Weights of a small transformer language model.
Size: width 192, 3 heads of 64, MLP 768 ReGLU, vocabulary 8192, 13.3M parameters.
Architecture: no biases in attention or MLP, hashed n-gram embeddings.
Training: a variant of Muon for these matrices, 226M tokens, 9969 steps.
Each number is 500 + 40 x the weight over its row's rms, rounded and kept within 0 to 999. Layers, rows and columns count from 0. Numbers have three digits each. The size before them is the row's rms in percent of the matrix's.

# layer 5 MLP down (transposed), 768x192, rms 0.276, rows 202-216, columns 64-127
096:448516513436525483517514497402498477551504434472502551455618556492497507510477495505542495502500486477443507482483525485555510437510492532447491495559496531569447553526514587532425531509476513
108:509513541507464419412435460447485446497387551457467486535485496476564462499491557521544473432523503400492473464535472503489426486465473525464461486435430435510504505447583506504522449393544459
106:485527611541491467548546467453501440439472555511567509475526511448504487455459507504476451500543384540472549512508535488539496445460521509512465527503461502534573507487477542543491577437512506
098:484516449469464473541524451522544491383421513481519543509550517475516479472499516468427468474471499535407506534500429539490450450523522524553480508486473422480492493443444496479550566594470526
095:504499536470525517495495526497583533462489528545495484511531492524449507505537518517421423530537476502441478508496545457434531456505471466499561457444504518477466445519485452555525547529393579
095:507535489484416486442554553531477444446495493430473523501486495540564532565422482423511476473562403479460492506410417481479569542554552436428434507524518454543477499504484444498512501424517544
094:560519522538501513513538561517501461501482508427399529539542394512516548557465506487499633559515514564529549511474541487535486564506452546460447506443544518481495410522506451437478492540483522
099:530495485536495487572462545534502452484446523444504523494593529572531477509530507405506460471543539483563430473406496461498473483535483520508543480486546478410471474508443435544536580502478530
117:485489543479429464488543501393473423389517499535528482486500462530545454518454492437459415532492475515462447551429523461484502540442487454508571530523490512497522450547396530507468570450498488
093:555576449457530436480536415508486531600487488507565497434492557516428544481532489542559496498566465531509513522471569523477463453519424497518489533491520517513464508460482516489541490567465474
113:536513494514479456478487575554514599470475504577481488514494504545567471434526476531522528540458501535495475438453463444503524548434497520558468478575489531440492530460564531507496594470504459
103:521546507488536514546461505509497514538454471499481445451498509571501451528490453575494475509457525566499476557482519534486539512524545497451493509524444522546455463531512465511495558575492534
112:553550486548563451545548566532556553472523448529466470511521485479518553422440465541487529466523494504562503472453408509432539586523458527543490429459552532563470520541517551525449499580442523
105:515434530437513473551480555487495453535482522501559442434479517449492483474460534541458509495493478500474542487463508495586575512465449499517453508452483331529431493482513456469491518515457502
097:534518488573495533488597438472487469449521554559444522475609515464497503516538542469510422527562519532486556573488526443491519493493472497519481459529477479489522522448473500440473513487469425
# layer 5 MLP gate, 768x192, rms 0.569, rows 203-216, columns 64-127
102:489536517507458488518556484495512549588528484477456509532503485496523447534447603469393497556504499540464441579441506568501442518496529589520531513577554600425478505494552422503446455465543512
107:523519509524551506474569471520489477482507406510518557482543480425477546545581443517457479424454426521503455465479481510486421532546366453516484487455464468621571497434458486526546492477547499
102:490587453470450447458501492538549509461494535452542437502579466465461594510510539488480502555492507587385550490509481484528479455503477515482531496472513505472483526483534475532504513472415523
100:499532470526535505470449457429421411490519492499521492562513524493483499468455450534516535445524544503548564476522514492525480539431482494518446570480502547518529525458499487534529468488586445
094:446505420469495495470601536488477499570543510461430505529495474466497478504539552485563523474457561492512469496497487474498507496455491492557512519520483456505504496477470589505528515471559494
088:508520472468460505514526495496509520437514532526519424434474511514460502429483480502508472444463560527505491478549464528507528426555522498452395508589481498553513506421503441516512525514551426
106:474500493478485465508492468468500552494521448409463512584480508479467507487601477532517487456523505579488514529494554519639510480449535498504524513523498491499501515522459446554530492461552487
113:451480537493505465499565521535530429494546363512504520494462491453511480524516523547524504503526469484510510497483485432520518544451507511512480531504503484546474559471481414542411479454497491
100:487492484515515489484539534538446496450532494455407466510468430490563520458477490485451480469473505421438462515550496511465488487481464516509459472488487489510545550523433451498494515457581536
107:522488508564544450517490518489502508562516428475527449440524436522445495496436467515509537523458521516478459474599517564531492518546560509441482497495574556630512483557482503492477592506507491
097:512456441490563474486492502398550541478488549515471525479499489505531465547505542596544536484484588453572514465493530445548509525508527562516558430486480563530520527544519437492492575542515449
104:590465473513500478521475491481448407437479490521520522465483513456509485502512492535471470509554511464438506520475570537542471479461523496486525519637522506438461524485500466552511448487480526
099:502436441449496531529470534470525461530425519465502520484519449458482505440537514501491512533412511475422498436566464473556481504566515442537497429502522538500524478529555516602516493508475471
095:507544489432435507523600510523535487538446502528500478480490518527477513450492462465506510456486511505493450505535464472433512471466523564515466413509486534472519508533481502505450483500519480
# layer 5 MLP up, 768x192, rms 0.586, rows 203-216, columns 64-127
100:505417485581479496415453545573516418500463490492529569426511440518546464514577547500505536446471532503460513551488484484499540558477452431528540462493519590480535496420483570566462565523481513
106:396486486498517538573469540497496536538471481547464556447550517456531531514522563482491444455497490544511524470506504494522548506526478469481476398509531428476505525520548538501465509577495487
102:490555464498421421427527475474594538479570521462515452509589468481450501575498560490489507508491518556438555499495545483449492474475481521494524506485489506501466566461497538471532555454441485
105:507456491494441507562509520539498538478436523475475525493455472492477527541572470497521488486442488478463437538452426502528473478532507559499506469530505423476498521467527513458501532495441514
092:513475464474526499438410482480505500387498536510537465445485451554485450515487509450465552540538503485467543531427523441520451484525485524530432537433546442505524473521463484530498554507494560
090:517540453557510447434509481487514485558519440466532529527525506535521470505512487489489506514477479489501556474463497545502480496493505566538481453447520484478422467513484480530465514428442476
097:521535556468500506479415471480475447408479543596496478493440463515408480512471489475501428452516502458508469518576440429445476457473503520571494524484604520556532475501494547528519534558440501
112:487412528484505478495485409550482405493469439557488553583530392477542498519502488557465495504430478468441471508455531498404494525488432558485484476528546527475476490489498493494436513512510543
093:505533488499497526503518424515515561519543488503566517513612523503487487532490516487544526503490463516555497446416469484489508492498557482487463550538527464526464480410582534520487521555477496
122:534511525521480523433496550509572536517506484588487501506544567399481523519546363584498453477485486503500482504437406472459503520467563557580531508513504503517478491473561491524472538522520477
095:589474487555514512395513458484568480454573515481457570474490476411540495535538511463425508458504491520485477640508523482477462541500514545538496443550514513476495505551571487507422496511475495
113:473613521505545512496500500496508449509462548498507492478455465495540526504510461511498568483478467551469516471476419527471590482528475524480518518480509450559520583534547455445527526526514485
105:531492472471511467555503499429490464535503522558503529513495481458475549415510464464523502498517562461427512495504563508493478558552503510582514470504527477486575502507553457570491516509431479
100:540596493537470474490602471474490459561486474489470485494503517467413448442491466456480499513485525492457489444543468514430509485480489506528502386533407495472501508523456514511480524498507448